config = dict(
    n_layer=10,
    n_kv_head=8,
    head_dim=32,
    vocab_size=6983,
    norm_eps=1e-06,
    positions='rope',
    rope_base=10000.0,
    qk_norm=True,
    attn_scale=0.177,
    init_std_down=0.0,
    beta1=0.95,
    doc_mask=False,
    train_tokens=586800000,
    steps=4695,
)
Each number is 50 + 12 x the weight over its row's rms, rounded and kept within 0 to 99. Layers, rows and columns count from 0. The size before them is the row's rms in percent of the matrix's.

# layer 3 attention output (transposed), 256x256, rms 0.101, rows 215-232, columns 224-255
090:56 57 33 47 52 43 44 48 62 48 45 53 62 49 61 44 44 36 65 49 23 31 59 62 54 35 43 47 49 55 61 46
092:59 32 58 52 61 26 44 49 38 53 39 57 56 38 44 65 43 40 48 59 38 39 28 52 49 51 69 31 28 53 56 68
103:53 35 40 61 52 28 34 40 47 39 20 46 41 45 53 40 32 52 49 46 35 28 39 58 41 66 46 43 32 50 56 51
092:66 43 49 40 35 36 58 54 81 62 51 42 29 48 54 44 64 42 26 46 50 67 40 55 69 66 54 76 55 68 53 60
085:39 49 61 38 49 35 38 43 38 36 43 33 45 71 41 38 60 50 68 58 42 32 35 47 70 59 52 37 45 37 46 59
097:63 72 45 44 50 66 61 59 44 56 60 48 49 45 51 67 46 39 40 49 30 32 41 55 46 36 48 27 63 40 50 40
093:52 31 64 41 60 53 56 60 27 48 74 51 46 63 44 49 55 55 35 49 55 40 41 42 48 53 24 40 62 84 62 42
093:58 54 58 47 73 51 68 53 41 20 43 45 43 75 63 43 48 49 48 71 55 66 71 72 43 43 37 62 66 50 54 29
092:55 39 68 75 48 67 68 26 30 33 58 69 43 49 53 62 54 60 26 50 51 31 34 54 39 66 50 63 73 65 60 45
109:64 51 49 46 55 44 32 40 53 60 61 51 47 53 54 28 42 45 42 62 67 46 40 37 64 38 51 61 52 56 49 59
103:56 66 44 31 44 62 65 58 64 43 58 49 41 55 47 19 44 39 62 56 49 47 75 36 43 52 50 55 48 48 24 34
097:54 40 48 50 60 53 73 48 53 62 60 39 55 61 45 60 45 61 58 55 42 55 63 29 45 49 59 50 55 52 57 62
096:51 49 43 39 33 42 50 52 26 41 40 59 49 36 62 41 35 40 52 38 41 48 26 48 25 63 36 35 51 41 63 69
102:28 49 49 63 33 64 51 44 30 50 46 39 47 73 42 60 46 44 33 39 66 64 46 48 57 37 45 41 40 64 41 57
104:52 61 51 51 45 39 31 53 68 46 33 32 75 50 41 56 71 37 65 46 46 59 45 48 42 48 60 78 45 52 54 41
102:56 43 42 52 49 36 53 36 47 42 18 48 45 46 56 39 18 40 59 36 40 55 44 33 54 53 71 52 35 54 52 36
104:50 37 46 54 57 57 46 25 45 65 56 34 52 51 42 67 38 45 51 60 44 43 26 60 52 66 63 59 51 70 50 58
108:45 63 39 41 61 36 57 47 62 53 49 55 48 39 38 55 65 51 43 42 61 53 24 59 42 39 56 36 56 41 47 58
# layer 3 attention value, 256x256, rms 0.113, rows 216-233, columns 224-255
094:39 57 45 66 39 43 40 71 30 49 54 48 66 62 45 53 57 72 69 47 73 46 51 53 58 36 42 54 40 41 39 24
096:36 36 69 45 45 45 49 30 35 89 60 47 62 52 44 57 50 74 41 70 63 58 50 42 62 46 42 60 45 60 36 55
095:40 41 50 49 56 83 52 55 55 71 39 54 50 53 45 36 50 46 58 71 49 68 59 57 45 40 51 27 64 36 45 58
086:46 62 32 55 51 55 49 34 54 52 50 59 56 36 66 55 53 35 52 36 46 46 41 65 58 40 48 41 64 46 56 37
102:46 44 48 53 51 35 46 64 21 52 42 29 34 59 50 52 47 42 75 48 63 50 48 68 57 59 62 54 42 39 42 75
093:58 51 28 52 38 51 42 29 67 50 49 64 26 50 45 58 42 62 46 33 61 59 57 28 56 76 52 58 48 30 58 55
095:61 40 37 62 27 32 57 64 58 32 61 63 71 46 62 57 35 48 46 45 50 45 31 58 68 57 63 60 56 54 34 51
091:47 32 34 42 33 62 52 64 71 78 36 51 49 36 49 64 70 61 59 62 61 48 44 42 49 42 43 66 43 50 39 24
087:41 49 46 57 20 56 48 59 64 40 45 66 71 44 41 45 76 37 53 44 27 64 57 44 35 61 55 32 39 36 36 30
086:37 52 53 46 56 49 40 58 47 49 36 40 55 22 42 62 37 39 44 49 48 52 47 43 64 36 47 47 44 54 58 33
087:53 54 73 69 52 52 42 60 44 58 43 45 50 43 53 11 31 74 43 52 58 42 50 47 56 47 32 44 34 57 39 49
085:47 62 41 49 77 49 65 53 58 39 69 25 57 57 50 48 57 62 64 43 41 36 68 41 82 46 68 68 48 53 44 58
089:40 34 60 42 38 40 66 37 57 44 42 60 33 31 62 51 37 36 61 48 80 52 57 67 58 34 60 51 30 74 54 41
093:45 52 44 44 53 55 72 52 47 33 74 62 32 47 39 30 65 43 64 35 46 76 51 48 50 72 52 47 46 65 51 55
086:25 52 51 43 41 42 41 54 45 50 66 70 65 44 45 47 43 45 46 45 50 35 28 32 53 32 55 65 42 46 45 63
088:60 55 58 47 41 26 52 54 76 59 49 49 35 43 53 42 40 59 48 64 48 48 63 61 50 65 55 43 34 46 60 42
085:38 45 56 45 46 50 49 68 33 41 45 57 46 50 58 17 41 38 65 47 40 49 56 69 40 56 67 40 28 62 32 51
081:15 56 40 37 61 33 56 40 73 50 42 47 42 48 45 61 44 46 25 46 56 54 44 52 54 43 51 57 58 38 55 61
# layer 3 attention query, 256x256, rms 0.134, rows 224-255, columns 224-255
094:35 73 40 48 31 57 52 64 21 51 57 10 61 62 74 66 46 68 46 56 54 53 43 41 60 66 56 51 66 54 73 50
065:62 45 51 40 21 48 22 54 30 64 35 63 54 53 46 40 53 62 48 35 38 54 45 47 52 48 61 53 44 26 51 48
083:34 37 59 59 50 43 58 48 62 42 59 61 54 44 44 24 51 53 46 40 53 47 76 36 56 39 47 66 36 44 70 40
099:53 50 57 41 57 33 38 54 67 62 43 42 46 34 52 61 48 50 53 65 73 49 35 59 38 65 50 56 59 25 48 70
069:65 46 55 53 79 50 54 65 52 49 35 60 43 55 46 39 36 46 51 59 50 49 61 36 45 47 52 49 46 30 49 68
065:41 44 57 62 73 50 56 49 52 45 63 83 54 37 33 38 61 47 43 65 55 57 62 49 59 62 44 49 50 65 47 49
066:64 60 49 56 35 54 43 54 23 44 42 32 41 52 78 63 45 50 45 33 43 34 50 54 65 60 65 44 56 42 47 40
089:67 67 38 42 32 63 49 47 39 53 44 80 56 50 35 40 55 60 41 50 57 57 60 43 69 46 57 77 56 44 49 69
094:43 41 57 60 49 52 26 38 52 47 64 64 38 50 49 42 32 59 55 43 23 45 53 69 75 50 75 68 38 62 48 76
091:64 64 60 12 78 37 49 50 70 49 60 53 30 49 57 37 49 77 69 36 44 54 41 63 38 39 78 44 45 61 55 42
104:45 51 53 54 63 55 55 46 56 49 49 93 61 62 66 42 56 41 41 54 40 45 40 58 38 70 48 48 37 35 63 46
099:62 41 49 36 55 68 65 47 43 61 58 45 30 42 43 67 64 61 60 77 52 71 87 43 57 37 61 53 47 51 43 45
098:43 66 63 60 34 38 52 36 18 37 41 49 45 46 52 58 48 43 50 48 66 55 59 58 45 72 48 55 19 66 39 39
111:34 31 40 52 60 62 57 55 73 49 51 65 46 55 41 27 46 28 58 53 54 44 58 36 32 56 55 47 34 59 49 33
108:67 50 71 40 53 56 46 52 37 35 59 42 34 24 46 73 52 33 49 52 51 55 40 34 51 81 39 55 46 39 44 59
100:50 40 48 41 39 36 52 56 54 57 35 59 51 62 45 60 47 37 66 58 56 64 59 45 56 33 40 53 66 29 69 19
102:58 37 63 66 48 41 51 67 84 41 53 62 34 57 22 46 52 38 64 46 52 56 33 73 47 67 51 47 44 48 60 68
101:56 32 61 51 53 34 36 44 41 59 30 65 45 16 39 68 45 42 73 57 54 46 60 47 36 49 50 48 47 69 89 54
100:56 56 48 71 49 50 41 53 63 56 57 38 55 59 74 54 25 37 55 68 48 48 41 22 50 56 44 72 65 51 71 36
094:44 66 33 68 31 50 49 60 54 59 46 41 45 47 35 45 46 66 47 49 49 48 30 48 62 57 52 65 73 30 46 60
099:45 44 59 42 33 57 42 82 58 52 40 55 46 86 44 66 59 55 53 44 43 19 63 43 59 48 60 56 43 50 19 78
103:60 51 63 63 42 50 61 34 62 42 68 50 12 59 60 41 29 38 52 63 31 51 39 25 66 62 53 50 35 80 35 38
092:49 57 43 47 59 38 62 56 59 64 56 44 41 55 36 47 69 57 47 76 39 60 36 45 63 48 60 48 52 55 61 53
092:41 53 59 48 68 31 36 46 56 45 41 68 41 36 31 45 39 54 45 69 25 47 34 33 46 79 32 68 24 62 60 47
106:37 08 38 50 73 67 78 54 46 45 66 44 54 70 32 50 60 50 44 65 59 54 58 40 38 45 53 48 25 60 69 57
086:42 49 61 37 43 39 66 54 62 58 38 27 61 46 60 47 76 26 54 57 62 53 50 43 31 55 37 56 42 62 31 56
101:53 40 26 49 41 66 54 55 56 65 33 66 70 21 32 56 52 63 50 49 30 49 58 42 50 50 24 42 70 61 55 37
094:55 58 58 36 56 63 74 69 58 48 60 60 46 44 68 37 33 20 58 39 41 55 51 34 72 47 53 52 52 75 60 63
096:45 32 52 34 58 55 51 63 66 36 66 46 57 45 60 59 62 56 50 45 31 50 68 36 33 62 63 46 54 55 41 32
101:27 32 49 37 57 55 46 41 39 44 42 54 49 37 44 29 46 59 67 52 39 45 45 25 44 55 54 52 51 52 44 44
096:46 54 48 68 51 38 56 37 62 56 53 83 48 56 70 60 63 48 56 45 62 38 45 47 55 64 61 44 48 27 40 47
096:57 55 53 61 56 41 33 65 46 34 50 52 59 43 64 40 66 34 37 46 45 57 30 51 49 48 57 45 69 35 50 66
# layer 3 attention key, 256x256, rms 0.131, rows 224-255, columns 224-255
070:53 42 54 51 50 38 68 40 55 48 52 65 58 58 46 56 91 39 50 60 47 60 49 32 60 54 49 66 50 62 57 60
088:45 59 39 46 58 50 53 42 60 58 33 34 49 52 40 45 52 43 37 54 54 71 46 47 49 59 56 41 44 73 41 46
065:54 53 61 58 31 27 69 64 72 46 55 65 51 37 45 46 62 50 53 42 42 69 58 55 47 36 39 45 65 45 78 61
096:54 70 46 32 42 25 38 65 70 25 46 83 50 41 45 49 31 35 57 43 53 37 34 39 64 57 62 54 54 56 65 49
096:59 43 66 64 47 60 54 50 32 48 39 34 58 25 43 51 51 45 46 51 30 54 31 27 42 66 61 74 47 35 50 40
069:41 51 32 31 84 51 22 40 37 37 51 56 52 68 60 43 24 45 43 27 60 38 49 34 38 49 63 48 40 43 38 34
097:62 36 42 37 63 55 52 54 39 30 74 66 34 55 62 60 29 46 56 38 48 60 54 76 37 60 65 40 38 60 51 61
087:50 45 34 49 60 59 63 37 50 80 29 57 48 40 74 41 34 52 40 57 45 61 64 70 28 28 51 29 62 46 36 52
090:44 66 40 37 49 43 63 66 51 44 64 41 57 84 46 58 52 30 75 63 63 34 58 37 58 42 64 66 44 58 32 44
089:57 56 51 48 57 46 56 40 27 47 27 50 93 55 48 32 44 60 64 33 59 36 38 58 49 64 54 20 63 54 55 50
085:44 38 52 27 29 51 77 53 56 40 62 67 37 46 41 62 28 62 71 58 52 45 45 64 63 54 46 69 59 36 56 68
099:48 58 26 67 63 51 48 46 40 61 59 60 51 69 56 56 64 37 49 57 63 52 63 58 53 51 33 52 61 54 39 43
096:35 47 53 40 37 76 58 45 54 68 42 30 40 48 56 59 73 64 26 50 49 50 60 68 61 43 58 71 52 58 46 44
102:41 40 49 60 46 44 38 38 42 49 45 41 40 65 46 42 44 50 32 50 31 40 43 55 64 64 37 37 65 54 38 51
103:73 53 46 75 55 42 47 64 44 48 55 59 60 53 64 42 47 54 68 18 56 57 47 69 34 37 54 29 45 55 48 38
096:44 37 62 56 58 40 53 65 52 61 39 80 50 35 61 69 30 51 34 40 63 79 54 50 38 43 58 47 52 64 51 45
095:48 31 41 53 49 55 32 41 38 66 49 65 62 66 46 55 37 48 66 51 54 30 28 39 35 54 73 33 36 58 39 52
097:69 41 58 79 58 63 45 64 55 57 45 54 35 49 48 50 56 52 62 38 33 54 54 57 59 46 64 53 38 48 37 49
100:74 46 50 47 36 54 51 57 43 65 52 53 48 60 75 58 47 65 36 54 34 59 52 54 53 62 39 77 35 57 63 60
097:48 67 55 38 33 48 61 32 57 49 40 46 70 52 77 51 79 45 28 50 48 65 41 36 40 34 32 45 69 43 56 56
096:65 52 18 61 55 40 34 34 62 61 53 59 38 58 61 59 48 55 72 41 49 67 35 51 73 32 47 58 31 72 51 30
102:69 44 56 48 28 44 65 47 46 26 45 36 61 65 56 60 50 47 36 49 51 47 39 50 55 50 61 48 51 42 70 67
089:65 45 53 49 57 49 46 48 43 58 66 46 54 43 58 67 68 49 46 54 55 51 49 80 54 67 50 51 63 71 45 57
090:59 56 48 37 61 37 33 36 64 59 52 67 52 49 53 66 47 30 68 49 51 40 82 54 53 40 49 61 49 39 36 37
102:64 62 38 54 54 48 42 31 39 40 52 37 54 52 67 48 55 52 35 55 62 35 38 27 59 42 67 27 37 74 54 45
089:49 50 71 50 56 55 70 44 44 51 64 48 50 58 57 58 41 65 39 61 44 67 41 45 40 30 30 36 54 60 68 42
099:57 41 50 43 60 66 29 49 53 56 60 43 34 36 59 63 77 35 50 49 35 44 39 68 55 61 52 58 53 42 48 59
087:40 46 43 41 48 42 48 46 48 37 45 58 29 59 47 54 36 42 75 56 40 35 57 56 36 67 32 68 45 41 45 50
094:36 51 50 61 73 49 46 54 75 55 37 51 60 51 76 40 46 70 46 47 44 47 34 59 51 69 59 34 46 37 52 73
097:52 59 57 71 82 65 64 47 74 47 29 65 48 48 75 53 75 49 42 56 37 57 51 59 56 55 50 54 36 51 48 59
095:39 60 56 56 71 61 53 44 64 64 51 51 57 33 68 54 56 44 49 56 34 57 39 28 36 70 26 53 67 27 63 47
092:78 49 53 29 50 53 51 66 46 60 37 59 58 49 73 58 52 58 49 56 51 84 74 66 72 40 47 44 46 74 59 43